Part of a small language model's weights.
Size: 17 layers, MLP 384 SwiGLU, 6.6M parameters.
Architecture: RMSNorm before each block, rotary positions, tied embeddings.
Each number is 200 + 40 x the weight over its row's rms, rounded and kept within 0 to 999. Layers, rows and columns count from 0. The size before them is the row's rms in percent of the matrix's.

# layer 13 attention output, 192x128, rms 0.189, rows 0-54, columns 0-127
102,224,148,168,179,172,191,184,190,224,215,199,147,232,228,173,183,181,185,122,163,181,194,239,194,208,190,194,174,183,214,250,196,172,196,169,239,193,227,215,161,171,204,254,227,181,188,204,224,253,218,209,245,181,160,154,144,194,224,192,139,233,212,196,202,149,242,175,153,281,144,182,269,156,232,181,136,239,191,199,233,223,278,153,198,119,191,148,180,196,168,200,190,237,177,143,257,173,316,187,172,218,225,248,238,173,177,242,126,208,185,164,274,166,77,177,173,205,325,278,163,238,207,235,163,174,215,286,206
106,163,222,198,254,240,235,224,197,202,149,186,192,191,201,228,190,211,192,159,256,198,185,174,133,164,246,166,213,178,232,222,187,209,247,236,168,201,147,194,198,203,208,210,220,240,187,189,280,195,239,236,182,221,206,205,174,171,240,200,162,203,189,219,175,231,176,178,190,194,151,212,163,171,280,172,185,166,268,178,208,147,206,166,128,192,168,169,284,255,143,239,200,174,215,231,156,204,81,184,244,213,220,272,207,249,181,207,256,148,177,169,157,236,72,153,240,139,179,166,181,88,203,254,273,192,275,177,306
091,193,215,221,197,239,236,159,186,208,219,152,197,195,269,233,185,215,197,201,276,227,177,218,265,168,191,229,185,233,212,243,242,148,275,279,209,217,268,185,126,230,166,207,210,246,207,220,206,220,143,159,215,150,166,235,180,216,184,233,132,204,218,215,175,216,170,145,234,234,253,249,231,176,231,215,242,263,144,224,249,214,163,205,185,187,172,247,192,201,171,230,231,167,143,224,154,268,163,216,181,215,134,250,136,209,124,153,274,201,142,226,103,231,174,312,291,199,146,181,266,183,233,178,213,137,203,237,205
105,175,168,220,193,147,161,237,198,189,250,194,223,187,152,239,156,232,236,175,230,182,192,179,143,201,204,198,207,156,218,194,202,146,200,215,206,210,172,158,204,220,192,196,192,204,207,273,234,204,161,143,200,255,209,164,242,226,173,177,214,189,210,208,199,197,191,232,201,302,236,150,193,292,179,241,143,124,298,221,246,180,172,160,95,250,191,140,200,200,222,177,158,247,215,195,165,305,213,163,217,204,251,341,252,197,193,172,238,199,118,186,245,150,225,201,221,243,248,242,165,183,231,138,112,141,190,169,177
098,225,246,136,149,220,169,214,182,254,203,191,188,206,197,193,192,230,175,245,156,199,234,236,137,201,227,213,219,152,201,197,203,201,227,201,183,154,192,185,191,224,189,223,162,205,189,209,236,268,173,196,207,180,248,236,224,157,230,260,243,198,165,164,210,171,175,250,231,203,205,197,217,172,235,217,214,189,241,204,137,217,155,184,299,150,133,221,273,213,152,200,178,232,222,174,147,186,220,60,211,169,246,244,192,176,174,149,310,203,277,171,130,152,216,230,131,221,224,216,110,309,128,146,157,133,226,180,241
096,246,233,219,188,200,261,209,188,150,259,148,196,200,217,275,184,229,181,216,166,134,208,184,165,194,181,198,286,194,136,257,134,249,212,240,191,207,232,190,190,281,217,187,191,244,219,199,171,158,194,221,290,188,211,183,218,203,181,199,183,192,240,194,174,123,199,97,185,240,192,285,148,163,176,234,201,172,163,194,168,175,233,243,258,195,179,213,216,97,250,221,149,239,174,203,261,200,187,223,149,162,136,306,194,149,176,131,195,210,256,145,280,127,208,220,207,222,210,220,221,166,241,194,184,128,172,240,227
100,198,155,219,219,195,238,241,191,187,135,152,217,209,213,240,239,215,156,206,205,164,189,216,198,233,220,215,191,158,155,208,240,216,223,229,193,209,223,233,194,220,212,201,173,244,194,175,268,153,171,190,252,179,222,169,182,256,173,173,158,234,256,249,252,206,159,203,195,252,149,194,214,177,259,160,152,211,158,194,124,171,215,142,114,161,152,212,170,177,148,167,170,261,245,184,234,120,114,202,184,168,212,133,196,276,224,229,243,158,194,207,34,251,203,198,132,230,221,219,231,99,222,221,289,149,188,184,188
094,201,210,184,197,183,203,218,142,185,193,167,212,176,191,237,189,188,143,178,141,185,238,147,204,188,168,174,228,262,203,256,220,293,186,215,216,205,200,189,197,170,164,206,202,210,199,175,222,140,234,133,243,215,120,202,210,253,170,180,228,254,208,198,174,169,215,231,140,231,204,205,241,252,227,160,185,235,182,190,172,198,272,223,238,185,219,270,233,149,275,272,240,208,165,209,247,173,168,174,211,166,239,130,223,201,309,226,285,124,191,131,176,310,154,143,162,316,230,264,176,212,169,230,184,140,162,195,217
095,164,174,204,125,215,217,190,186,199,218,202,125,202,190,209,193,180,122,193,210,124,161,188,190,198,227,188,247,247,119,227,256,209,201,238,165,221,249,202,241,208,227,192,182,198,170,196,184,190,150,225,189,234,226,188,191,133,249,240,240,216,184,226,164,182,168,197,288,170,178,252,235,263,190,143,209,295,212,264,185,154,232,269,171,163,216,280,240,222,218,178,195,177,164,156,168,199,215,207,270,222,222,196,197,195,243,272,236,238,200,157,221,161,209,261,163,315,137,238,207,297,225,274,249,111,232,187,156
101,165,181,226,217,196,221,257,193,189,182,178,191,242,157,221,161,185,237,138,195,234,205,219,263,204,187,199,249,180,169,176,224,149,240,197,188,208,177,214,248,174,160,223,204,156,228,198,168,243,196,186,192,175,183,202,154,221,190,172,153,180,181,184,236,188,235,141,234,135,100,240,177,247,150,180,246,123,212,183,246,249,199,183,151,196,147,135,243,231,291,214,202,276,303,211,184,199,211,157,205,136,161,174,119,138,145,160,147,202,157,234,238,76,242,166,250,184,169,181,150,175,286,246,242,141,216,236,192
119,221,201,161,208,196,236,239,149,162,162,191,224,223,172,210,197,228,214,231,210,223,192,236,189,152,197,196,173,206,257,138,145,200,153,218,221,217,171,171,256,219,203,184,171,180,239,160,206,207,242,198,155,191,220,210,151,258,173,167,167,197,229,183,267,171,233,215,194,147,211,156,336,239,210,242,276,216,228,129,170,244,180,146,128,190,178,170,226,204,189,217,232,219,234,253,222,280,245,172,133,164,219,260,124,163,347,176,260,245,159,187,228,261,136,206,244,259,179,219,170,209,247,254,234,259,214,232,191
090,165,192,189,209,243,196,225,210,222,162,244,187,194,211,211,216,202,235,222,317,183,162,173,190,213,224,209,234,173,206,182,195,117,166,191,139,169,229,198,210,262,183,195,230,209,237,210,205,186,173,188,200,142,218,246,197,125,172,235,229,232,245,200,231,186,178,181,233,132,181,248,192,155,230,169,247,170,276,191,156,225,204,123,218,134,243,260,189,176,238,221,287,169,264,226,169,318,218,241,243,248,124,243,193,100,245,196,217,215,172,154,220,238,178,181,215,224,215,160,159,204,144,97,173,132,188,290,198
107,137,235,238,244,226,177,202,228,180,230,164,174,237,220,203,173,203,135,201,177,146,226,159,204,161,246,166,182,210,194,217,183,263,154,182,201,204,156,214,201,212,219,193,204,197,222,239,232,208,197,215,171,199,223,200,252,170,243,182,188,170,147,199,175,192,75,158,180,167,208,185,107,257,215,216,229,162,169,144,195,206,296,243,236,282,193,210,207,198,120,286,266,143,181,140,214,116,277,199,209,200,284,136,218,199,180,173,211,245,178,183,181,179,212,185,225,273,238,156,101,215,119,204,154,258,263,192,193
093,180,180,226,227,190,176,195,206,199,211,143,190,211,235,209,227,209,148,209,227,184,223,150,234,203,263,268,183,131,197,239,238,146,245,187,229,175,221,225,189,193,196,186,219,207,165,188,151,235,240,192,201,184,205,195,176,198,155,223,211,246,216,167,215,175,236,162,233,220,257,256,172,210,160,322,121,212,235,235,233,186,229,254,207,206,216,328,147,189,200,245,222,242,214,121,219,243,229,168,227,228,96,115,201,188,180,210,219,166,225,183,331,234,225,235,241,143,212,112,163,168,289,160,174,232,162,197,158
089,193,198,221,210,222,164,200,247,182,166,227,171,158,178,231,154,140,133,133,159,241,119,129,157,174,239,206,237,225,229,179,230,204,195,190,238,222,235,217,174,208,153,174,196,202,222,240,215,161,159,213,216,249,208,209,182,198,175,186,132,246,199,225,239,226,209,183,247,172,198,219,151,198,275,209,173,158,307,174,167,259,254,259,205,138,276,195,200,238,161,192,189,52,225,251,233,213,194,203,212,253,230,222,159,136,227,122,150,173,215,158,245,257,226,179,190,160,201,126,187,222,239,172,213,155,179,307,184
102,214,245,209,220,216,204,150,218,156,214,194,163,227,177,206,242,168,217,197,322,213,166,220,248,260,193,180,180,197,227,171,165,205,164,179,183,151,199,204,145,152,201,209,179,169,190,211,184,199,153,225,111,167,214,283,189,174,173,193,242,206,221,193,246,141,111,200,240,191,226,239,139,271,147,166,197,144,263,249,70,241,186,231,130,167,235,231,192,206,229,151,213,226,255,231,188,160,235,186,236,227,239,279,227,176,196,228,205,225,133,191,219,222,268,219,240,155,245,212,130,234,130,182,300,218,224,177,189
090,257,263,226,184,230,177,205,173,229,167,187,215,180,198,239,149,221,223,228,197,238,210,172,174,213,152,222,209,190,225,218,264,208,177,188,200,213,227,280,162,190,157,257,208,223,250,218,182,111,141,227,170,148,156,134,236,226,241,237,256,233,219,228,248,184,236,175,194,234,258,199,242,115,219,271,181,255,216,187,250,176,232,221,239,182,165,244,275,206,194,158,173,155,199,179,206,200,187,156,260,204,142,140,188,95,229,186,243,222,141,108,225,212,193,192,262,284,222,306,275,196,163,212,160,142,218,225,179
103,220,173,219,213,234,213,183,226,184,203,198,214,197,179,270,189,227,146,123,218,186,226,148,193,215,185,126,199,216,183,224,211,171,215,218,203,201,230,239,155,225,225,205,202,164,190,211,195,234,207,218,254,169,214,223,170,238,164,195,166,145,215,191,243,191,258,273,244,155,232,221,239,190,124,148,140,214,145,85,238,152,236,214,166,194,168,234,255,142,242,312,137,214,196,213,167,259,208,282,230,214,235,137,209,167,145,264,236,201,123,196,192,158,258,175,137,228,216,126,236,209,275,122,220,271,245,231,224
097,231,185,201,181,206,222,211,203,157,228,197,217,230,181,210,194,191,167,241,236,171,138,189,226,176,204,196,155,163,253,221,171,206,183,126,203,195,165,205,198,179,219,262,210,238,166,257,138,250,196,202,167,161,192,193,177,209,170,253,186,182,199,254,276,232,220,172,144,221,220,190,181,280,207,128,154,135,140,198,187,279,229,101,110,172,166,169,210,203,252,231,266,99,146,183,173,290,241,185,228,208,204,227,224,177,188,201,216,212,245,164,158,115,213,153,261,222,173,203,212,89,178,213,175,300,256,166,223
096,169,123,172,178,184,198,232,111,200,183,133,207,237,171,241,220,179,217,209,236,176,183,216,197,185,172,190,236,236,151,215,232,216,187,192,242,210,167,191,260,183,224,191,183,201,164,167,204,178,209,189,184,204,166,172,217,185,185,173,205,192,227,233,251,140,232,231,212,145,271,164,333,204,314,225,216,150,208,211,162,228,138,174,189,281,172,122,236,182,215,225,210,146,180,190,145,155,216,146,182,166,183,155,181,162,145,168,131,200,276,210,185,198,290,293,214,214,211,263,236,230,274,263,198,225,259,153,133
105,180,205,203,156,213,167,205,199,155,232,211,221,187,148,249,172,155,162,179,194,230,236,250,190,160,229,178,150,204,182,230,189,181,182,174,185,213,181,173,240,176,201,208,170,167,243,234,214,217,168,188,272,191,235,182,141,159,207,120,145,182,214,164,240,200,226,254,187,176,232,191,178,316,217,196,146,160,300,258,280,228,225,182,169,265,181,217,251,255,134,182,209,245,210,196,284,222,195,210,221,145,223,191,109,139,240,224,286,248,128,188,181,252,299,171,193,196,182,184,213,210,179,275,221,203,257,294,171
107,243,241,161,191,203,157,191,192,204,184,257,169,235,217,229,188,148,201,195,158,257,187,237,222,203,193,195,230,195,194,237,202,178,169,219,211,175,217,265,171,171,186,196,191,202,187,188,274,161,168,180,189,240,209,219,179,184,195,143,180,161,223,218,245,200,202,249,150,152,223,139,210,175,252,211,219,231,254,179,155,260,181,264,225,226,215,208,206,300,231,113,164,150,17,158,125,189,248,163,225,197,227,114,171,227,210,279,201,146,179,153,166,218,245,99,173,169,167,185,193,145,156,220,244,133,182,205,189
096,185,249,269,263,163,226,230,210,175,185,172,220,206,228,201,259,212,247,217,184,215,179,201,218,192,258,174,144,158,187,235,180,210,276,230,209,209,195,162,191,187,267,171,181,210,177,220,176,195,217,206,240,209,204,151,209,180,215,206,188,226,218,252,188,221,145,149,225,277,109,178,200,246,277,190,250,191,186,179,107,224,128,265,172,206,215,199,175,126,238,225,192,145,187,155,262,178,172,186,180,219,114,163,173,152,100,276,358,194,162,115,234,243,152,228,208,205,204,235,184,236,205,190,159,205,194,214,200
098,175,199,204,219,229,210,200,192,197,210,225,252,182,221,173,175,223,215,211,253,233,168,167,199,220,267,209,226,220,240,166,244,212,181,205,193,225,154,183,245,224,221,170,204,187,164,215,219,220,181,154,195,174,196,242,197,175,194,200,158,266,237,154,187,205,153,287,140,209,197,205,217,218,158,178,184,244,201,232,284,159,195,173,98,200,234,204,142,154,164,270,118,213,187,253,50,165,231,193,277,166,222,190,183,129,195,194,204,198,321,206,224,145,173,235,217,238,182,156,185,191,136,234,275,120,162,296,238
107,221,221,212,206,207,217,202,175,189,194,229,199,191,241,248,199,170,154,214,185,242,137,263,234,196,243,178,185,182,272,201,266,201,197,187,179,256,199,237,185,170,235,149,190,165,200,188,198,160,188,225,243,230,187,164,155,203,145,209,189,186,203,161,214,187,138,253,196,204,159,246,301,144,211,284,186,267,157,192,196,219,178,213,250,162,258,141,162,188,181,291,200,245,128,166,140,171,209,160,186,201,188,149,224,197,197,203,221,286,207,288,134,280,210,107,215,96,232,198,272,187,304,201,178,242,163,203,177
101,204,193,187,209,163,227,200,171,236,205,218,180,173,150,202,184,178,223,194,230,186,207,149,167,210,198,191,242,211,181,175,210,172,143,217,159,196,197,210,136,241,220,202,137,183,203,207,170,131,153,194,188,171,172,195,217,177,230,179,197,165,183,146,194,209,222,189,208,203,201,198,138,150,253,269,196,247,215,180,239,188,240,202,206,228,152,118,186,308,138,289,107,239,220,150,136,322,241,208,181,204,109,175,202,158,180,227,255,157,237,244,232,295,154,305,210,220,162,188,123,248,100,175,168,182,193,202,179
098,205,246,169,190,199,154,190,180,197,183,182,176,237,195,183,179,194,158,229,120,247,185,206,130,240,189,187,278,171,228,251,205,210,219,188,235,187,212,220,173,244,165,254,211,256,169,183,241,198,171,221,182,232,243,195,219,180,208,172,240,146,209,220,226,137,197,197,150,194,257,190,208,275,208,288,272,191,217,274,165,228,247,74,277,142,190,297,262,222,241,188,136,207,163,181,157,247,180,185,165,165,244,237,266,150,187,156,157,176,163,165,164,177,216,118,189,191,197,218,155,154,200,232,214,239,167,212,89
099,234,194,250,174,207,197,229,236,203,213,191,180,211,227,166,149,183,166,194,187,196,188,198,263,216,233,221,208,183,218,212,153,190,116,278,210,182,223,214,206,213,182,127,186,172,190,245,231,230,191,224,184,232,262,190,245,149,224,162,211,187,252,176,194,100,205,193,152,147,143,234,225,240,161,195,166,189,186,144,270,258,259,232,229,174,202,175,126,148,93,164,209,181,176,123,324,192,241,225,128,162,114,218,218,218,222,139,217,214,238,139,137,152,183,124,172,203,152,222,191,238,219,262,170,183,142,233,179
098,184,167,186,179,220,216,223,177,172,188,247,187,199,184,212,234,199,149,249,197,198,218,217,166,265,225,157,181,208,211,212,196,259,209,175,215,231,192,199,186,222,238,219,279,192,209,242,195,185,193,195,158,245,196,219,223,199,225,187,258,203,193,197,280,267,185,233,152,247,168,123,257,258,260,87,246,195,213,232,93,228,264,130,259,234,136,178,157,207,160,143,169,175,203,216,205,219,202,153,161,80,241,241,147,142,195,188,166,250,144,189,249,154,197,172,227,188,226,206,187,173,294,188,81,194,213,164,212
089,211,101,210,243,223,174,196,136,262,208,160,143,171,241,184,263,188,193,200,203,139,241,191,244,201,181,239,178,180,171,215,236,222,193,257,287,236,200,190,254,270,153,210,191,241,209,205,189,198,203,238,145,182,167,253,205,162,163,255,188,213,189,159,218,149,332,159,234,180,176,257,246,189,148,209,266,182,168,250,139,270,211,200,251,199,189,175,205,196,207,225,208,227,158,271,108,241,195,162,138,191,275,172,127,158,180,131,166,145,243,152,188,247,205,165,185,201,187,162,199,190,176,250,125,199,186,202,201
097,176,202,179,220,146,159,146,188,242,230,237,201,208,165,253,211,222,182,217,179,196,171,186,247,257,217,203,182,222,180,168,225,168,171,242,256,206,163,237,212,239,191,231,242,224,232,177,204,192,208,203,185,193,234,143,182,203,193,144,214,215,156,161,178,272,237,249,229,219,285,293,227,207,234,220,155,160,164,84,163,168,179,156,199,274,234,240,134,152,133,145,212,113,210,258,190,207,212,159,153,181,283,222,181,219,178,231,98,213,175,153,182,212,250,200,208,241,125,214,188,229,138,248,175,169,313,226,151
099,160,174,235,195,203,202,177,189,201,199,191,175,182,172,185,226,217,177,231,174,183,239,203,187,253,200,171,188,235,198,209,178,210,230,247,196,187,175,178,220,211,219,256,252,221,178,229,218,149,206,215,189,223,176,232,239,214,193,236,166,230,235,176,254,201,266,74,204,275,177,204,255,289,198,235,218,129,239,241,241,142,246,202,220,269,212,208,242,148,119,198,145,167,178,172,164,174,184,84,252,222,173,168,266,218,189,216,129,251,228,204,142,237,216,234,205,237,246,76,213,169,276,151,284,186,120,231,218
079,186,169,197,181,132,127,178,210,172,173,212,197,204,162,226,141,210,125,201,192,237,175,208,196,194,208,259,203,191,183,219,204,183,281,167,189,135,180,193,190,241,175,248,197,194,160,224,211,197,212,173,211,279,213,208,229,232,220,152,150,228,208,187,232,222,210,200,206,188,165,215,255,255,190,190,236,213,259,175,349,205,189,292,155,97,177,197,213,173,170,209,282,213,258,166,127,118,122,265,219,258,257,157,199,179,181,262,192,234,251,216,207,180,182,215,162,152,140,202,123,181,174,165,218,217,154,222,121
104,200,222,225,164,194,242,189,212,171,207,178,185,186,217,223,223,178,175,160,243,152,157,243,183,231,199,195,227,250,211,221,180,200,235,242,260,173,196,261,200,208,183,130,232,200,162,183,198,188,259,187,275,179,200,156,185,167,223,203,114,166,167,221,186,222,183,147,277,227,179,257,164,210,231,194,186,254,236,280,191,244,263,188,89,179,202,237,141,211,297,179,215,185,213,171,207,165,149,186,163,181,155,244,208,187,123,308,162,176,248,219,238,198,157,116,197,261,227,295,226,293,226,205,258,206,219,189,276
130,173,227,179,219,178,221,223,234,174,155,232,241,211,228,172,136,207,201,195,171,201,202,184,187,166,189,227,138,215,201,167,279,215,207,272,204,204,123,243,195,214,261,221,227,229,183,208,193,171,239,100,139,183,211,211,131,205,192,202,167,190,224,137,144,174,198,205,222,165,197,122,178,209,241,218,130,219,161,296,197,250,277,223,243,244,117,192,242,132,156,124,130,258,239,203,231,223,197,259,213,287,235,184,192,162,164,255,237,179,218,203,157,175,266,120,291,233,243,216,219,205,255,203,159,193,210,224,223
101,198,233,226,196,206,65,251,239,186,176,233,210,199,208,237,173,223,195,179,200,208,160,202,200,179,211,209,243,155,187,209,210,177,186,194,254,206,192,200,211,274,226,204,229,217,139,215,242,210,155,164,188,285,195,187,257,148,264,259,199,168,167,185,184,203,162,149,169,199,273,170,187,211,244,222,204,222,175,184,188,188,240,192,164,259,219,180,209,306,230,176,214,225,266,209,332,237,229,167,191,129,186,213,216,146,182,146,270,170,253,232,150,164,238,212,270,145,247,237,185,176,202,82,160,254,235,262,178
105,219,189,179,179,161,187,215,271,177,178,181,167,185,157,254,200,183,227,184,207,176,194,207,137,182,127,222,202,243,228,192,203,200,227,175,144,154,185,249,154,231,197,210,214,189,206,223,176,246,207,210,207,175,244,239,168,205,184,188,175,167,208,190,213,210,202,247,232,240,216,144,98,257,252,293,164,103,191,137,197,224,174,195,236,205,119,219,152,229,300,162,199,177,210,198,137,309,137,219,251,204,191,149,161,231,288,260,163,182,92,204,262,147,188,205,237,177,199,185,210,257,201,215,274,132,175,178,165
096,267,170,201,224,231,229,221,190,220,225,290,257,205,173,195,170,222,209,233,217,205,186,154,227,119,234,218,207,245,228,117,145,117,167,205,189,231,176,286,179,247,180,187,228,186,150,202,169,225,206,186,209,158,162,250,260,194,245,178,171,171,294,263,191,208,260,217,124,236,198,200,182,183,226,194,154,138,159,241,223,203,264,137,180,265,183,262,197,262,232,161,209,160,109,184,211,191,186,222,296,179,218,105,181,208,190,220,136,175,172,225,163,247,201,239,170,164,172,221,190,187,187,260,209,164,137,139,195
100,221,183,186,169,195,192,179,153,229,217,208,227,204,156,166,147,187,218,227,176,194,173,210,165,204,163,169,147,204,211,178,257,193,287,176,184,147,206,220,196,215,162,232,203,191,162,208,192,219,221,226,193,174,236,182,252,186,221,204,185,216,216,226,155,127,301,192,182,281,176,246,225,203,111,214,128,205,208,241,269,321,168,215,222,158,242,190,224,283,256,204,250,126,109,228,182,219,188,198,116,235,232,171,203,218,229,207,163,161,170,265,151,217,180,209,214,223,258,183,108,266,133,237,256,236,166,261,136
110,208,199,179,214,252,196,247,240,243,211,204,233,184,238,196,180,217,202,194,210,198,181,192,134,237,157,168,204,196,204,225,221,196,205,240,238,161,196,218,158,184,141,179,223,198,194,189,243,189,235,168,205,192,166,170,201,215,230,227,222,204,227,201,213,133,226,303,252,143,212,110,135,187,266,204,184,160,145,145,279,187,213,307,139,177,244,238,181,159,280,217,203,211,214,181,151,164,204,84,155,248,210,215,214,201,295,125,189,180,169,156,172,233,213,229,181,218,263,296,115,138,179,246,177,221,250,252,153
101,222,175,194,216,217,224,206,210,168,235,229,188,224,212,175,259,218,161,194,199,232,157,218,204,164,246,217,180,189,194,297,225,155,169,209,182,184,207,195,171,202,183,179,248,238,158,137,180,153,251,198,254,204,170,231,187,202,120,261,170,296,207,199,185,246,192,244,154,262,171,156,100,260,135,191,144,160,248,184,152,224,266,180,193,227,174,235,190,173,212,198,277,206,208,165,190,210,194,216,211,263,194,209,214,229,207,252,184,146,305,296,224,261,265,157,138,123,199,99,231,213,203,187,227,161,237,214,125
100,244,205,227,209,232,250,146,228,219,217,185,179,207,194,245,154,230,215,193,191,188,205,205,172,171,214,180,199,168,146,253,190,220,199,252,193,127,151,212,183,218,186,210,187,165,226,185,182,156,193,198,205,198,226,170,213,178,210,163,192,170,238,161,188,203,102,201,206,200,242,216,219,195,190,122,226,155,260,144,233,197,153,130,251,168,233,234,233,202,208,195,245,284,273,23,189,201,227,186,238,251,209,175,224,255,203,119,246,192,196,183,237,188,134,214,271,150,153,173,151,76,231,212,180,163,195,302,202
116,161,185,209,192,182,213,176,210,183,207,174,158,234,198,212,177,250,211,244,205,186,194,170,233,243,132,217,170,167,155,202,225,211,200,202,206,242,200,195,190,180,196,184,186,190,160,212,203,244,171,235,187,234,213,165,165,190,195,202,203,163,225,197,206,226,213,226,236,294,258,250,143,239,333,176,208,155,165,155,239,177,226,106,238,183,243,136,190,119,297,149,193,315,205,125,208,151,184,195,143,209,146,238,193,184,226,265,217,259,278,168,172,156,260,175,176,138,232,257,299,196,185,173,198,255,184,177,264
110,248,234,194,194,234,223,183,190,247,215,222,190,181,169,112,244,204,189,179,199,161,199,184,202,208,260,244,167,233,209,259,177,198,187,215,238,214,175,197,231,218,139,141,191,198,200,198,237,220,198,158,221,191,221,181,209,193,221,194,148,222,175,223,242,126,180,223,146,121,215,184,220,190,183,211,198,291,228,312,162,214,175,202,181,262,78,137,220,130,175,135,228,178,221,116,172,144,151,120,203,239,217,267,142,193,263,292,153,250,194,202,174,199,247,224,229,175,146,206,194,243,149,138,174,145,232,169,139
105,134,219,158,238,188,140,174,204,240,187,202,173,188,225,192,209,194,199,221,227,134,165,235,157,270,218,232,228,155,201,188,203,195,233,216,209,213,202,231,189,205,189,182,210,231,210,220,183,195,205,188,204,245,249,228,221,196,177,180,232,225,225,189,147,294,167,244,157,181,276,289,212,169,127,176,178,282,272,187,187,224,122,202,161,253,240,133,165,131,236,71,184,180,136,226,187,173,209,262,198,165,189,110,176,179,258,173,234,152,266,166,254,224,176,250,238,204,179,110,170,205,221,284,243,157,212,198,245
107,294,238,203,144,178,206,207,173,228,198,218,220,235,215,204,175,239,175,234,208,204,258,229,236,153,186,184,186,176,158,180,182,175,210,187,181,154,220,217,176,192,167,208,208,131,197,205,225,225,208,213,270,137,187,233,235,188,226,195,209,192,193,210,219,103,178,266,247,226,112,210,276,223,219,199,209,181,190,185,233,175,314,166,190,203,198,179,209,250,206,171,181,271,293,224,202,233,194,251,236,197,120,262,168,294,140,216,116,242,217,176,149,212,167,234,109,268,120,271,157,256,197,173,158,188,149,232,172
099,212,245,220,209,193,210,203,176,185,236,161,182,244,154,213,175,152,179,181,130,180,165,222,170,154,221,193,183,228,249,179,183,229,240,212,195,210,208,222,232,172,197,215,214,205,175,201,211,212,185,162,166,210,189,171,183,181,247,202,164,99,176,199,146,219,142,174,190,176,151,159,217,205,257,168,276,182,330,192,182,207,230,239,178,191,247,261,153,160,125,239,157,201,150,206,202,183,201,121,145,264,164,128,131,259,176,148,109,239,163,241,104,149,237,190,197,205,210,203,257,285,155,175,219,302,205,186,259
096,264,256,183,192,169,201,244,221,195,138,163,233,163,203,255,177,225,198,207,106,189,145,161,150,172,159,191,183,202,206,202,179,176,132,243,194,234,224,171,195,174,210,142,250,156,204,231,239,125,173,188,187,235,179,202,197,255,130,199,199,208,203,198,229,217,201,274,223,192,269,153,153,105,212,276,219,155,201,208,216,276,116,245,251,207,165,183,251,193,289,170,156,230,173,268,243,235,294,169,200,204,199,203,202,205,195,231,66,209,182,240,139,237,206,165,223,227,202,191,200,153,157,214,223,236,230,264,187
104,192,189,189,219,227,223,181,175,222,229,168,220,233,125,167,196,232,229,230,171,156,187,175,195,145,228,187,174,183,205,159,185,136,200,190,181,199,165,232,223,186,178,190,183,221,172,210,196,212,177,194,176,218,209,166,275,195,182,241,243,236,234,160,216,279,198,209,248,207,194,203,156,190,124,229,143,240,256,182,220,206,171,212,200,205,149,218,230,311,128,274,217,271,139,249,263,222,198,156,210,144,154,172,203,276,251,258,151,236,141,147,225,223,244,251,302,136,211,237,158,265,191,161,174,84,174,289,202
108,214,256,218,217,198,211,186,184,192,208,207,186,241,264,229,224,212,208,218,169,197,196,257,210,166,187,226,189,200,215,228,258,228,189,203,205,218,222,232,197,168,163,208,179,217,191,154,184,192,189,221,200,216,163,180,215,185,160,223,204,177,191,139,249,180,291,182,251,256,204,191,206,215,221,82,173,214,115,122,234,223,154,162,206,273,211,93,207,156,162,121,232,133,254,151,119,177,205,172,240,93,232,194,216,299,162,254,241,171,232,231,218,217,241,171,204,148,216,218,182,217,296,173,231,269,195,245,107
114,179,211,170,201,186,203,168,178,200,152,180,168,165,203,210,176,168,221,195,158,215,178,224,183,225,204,224,205,243,223,228,185,201,236,194,156,250,217,218,200,228,197,196,165,156,227,201,198,231,234,169,228,191,196,194,176,242,195,201,188,278,179,220,206,190,263,207,221,163,202,215,183,271,210,263,203,157,174,151,305,145,127,252,267,180,291,192,159,123,222,211,206,189,191,210,232,181,151,218,264,75,189,198,171,91,166,245,230,218,100,257,172,105,209,152,229,246,177,266,290,149,141,160,209,142,204,144,225
106,233,175,218,206,160,228,228,209,149,222,171,199,181,171,145,188,187,202,147,226,226,174,200,216,205,164,225,238,197,182,211,237,230,204,235,174,191,199,178,192,234,190,185,223,243,195,207,243,190,203,190,273,177,221,210,214,196,206,197,169,191,189,155,158,185,206,212,234,233,110,196,222,203,198,252,291,280,200,236,169,291,132,204,158,215,191,209,199,123,212,217,218,217,225,200,199,245,161,232,216,255,238,277,290,66,307,192,135,150,154,201,160,250,189,245,51,184,173,124,207,207,177,158,229,231,160,241,237
090,200,249,177,174,196,156,149,166,247,203,237,161,206,160,222,170,211,130,166,130,209,198,178,170,214,172,251,250,143,183,178,191,159,239,238,218,190,160,266,208,224,204,177,198,208,221,188,187,170,278,176,116,288,181,191,198,227,220,209,96,208,205,169,194,252,225,198,200,179,213,171,191,227,208,88,145,253,199,236,186,134,209,214,192,169,215,241,271,229,233,171,232,188,155,210,233,236,209,165,278,310,259,206,235,205,201,188,202,203,223,182,137,184,141,202,170,231,309,225,273,183,215,170,277,212,226,184,110
101,215,147,184,175,203,215,236,195,179,199,209,227,236,256,199,206,211,169,199,173,206,228,203,196,199,194,227,220,215,217,221,150,276,197,221,150,175,190,176,253,219,197,156,218,219,193,245,199,118,221,140,254,219,218,265,200,178,203,152,180,198,184,138,244,207,270,239,207,238,135,221,275,220,157,196,180,175,132,222,245,127,218,208,199,198,198,222,101,225,181,114,195,213,179,136,215,162,173,187,209,234,155,225,191,191,154,308,195,322,183,206,213,239,106,254,136,145,176,175,154,181,137,212,153,264,244,285,147
098,228,201,170,241,198,223,181,195,192,181,206,196,238,179,187,236,205,202,178,258,182,168,171,184,194,211,233,188,207,216,215,197,243,179,207,173,189,155,204,215,235,203,186,223,194,221,200,193,149,202,226,203,178,180,179,222,218,171,186,200,266,148,165,213,171,178,163,228,220,132,167,230,239,168,207,163,132,255,180,142,266,228,185,171,258,290,274,141,246,207,131,189,239,139,198,132,204,240,232,257,158,277,157,131,148,184,225,92,297,212,215,182,202,240,204,159,198,311,290,211,116,242,138,171,222,292,135,206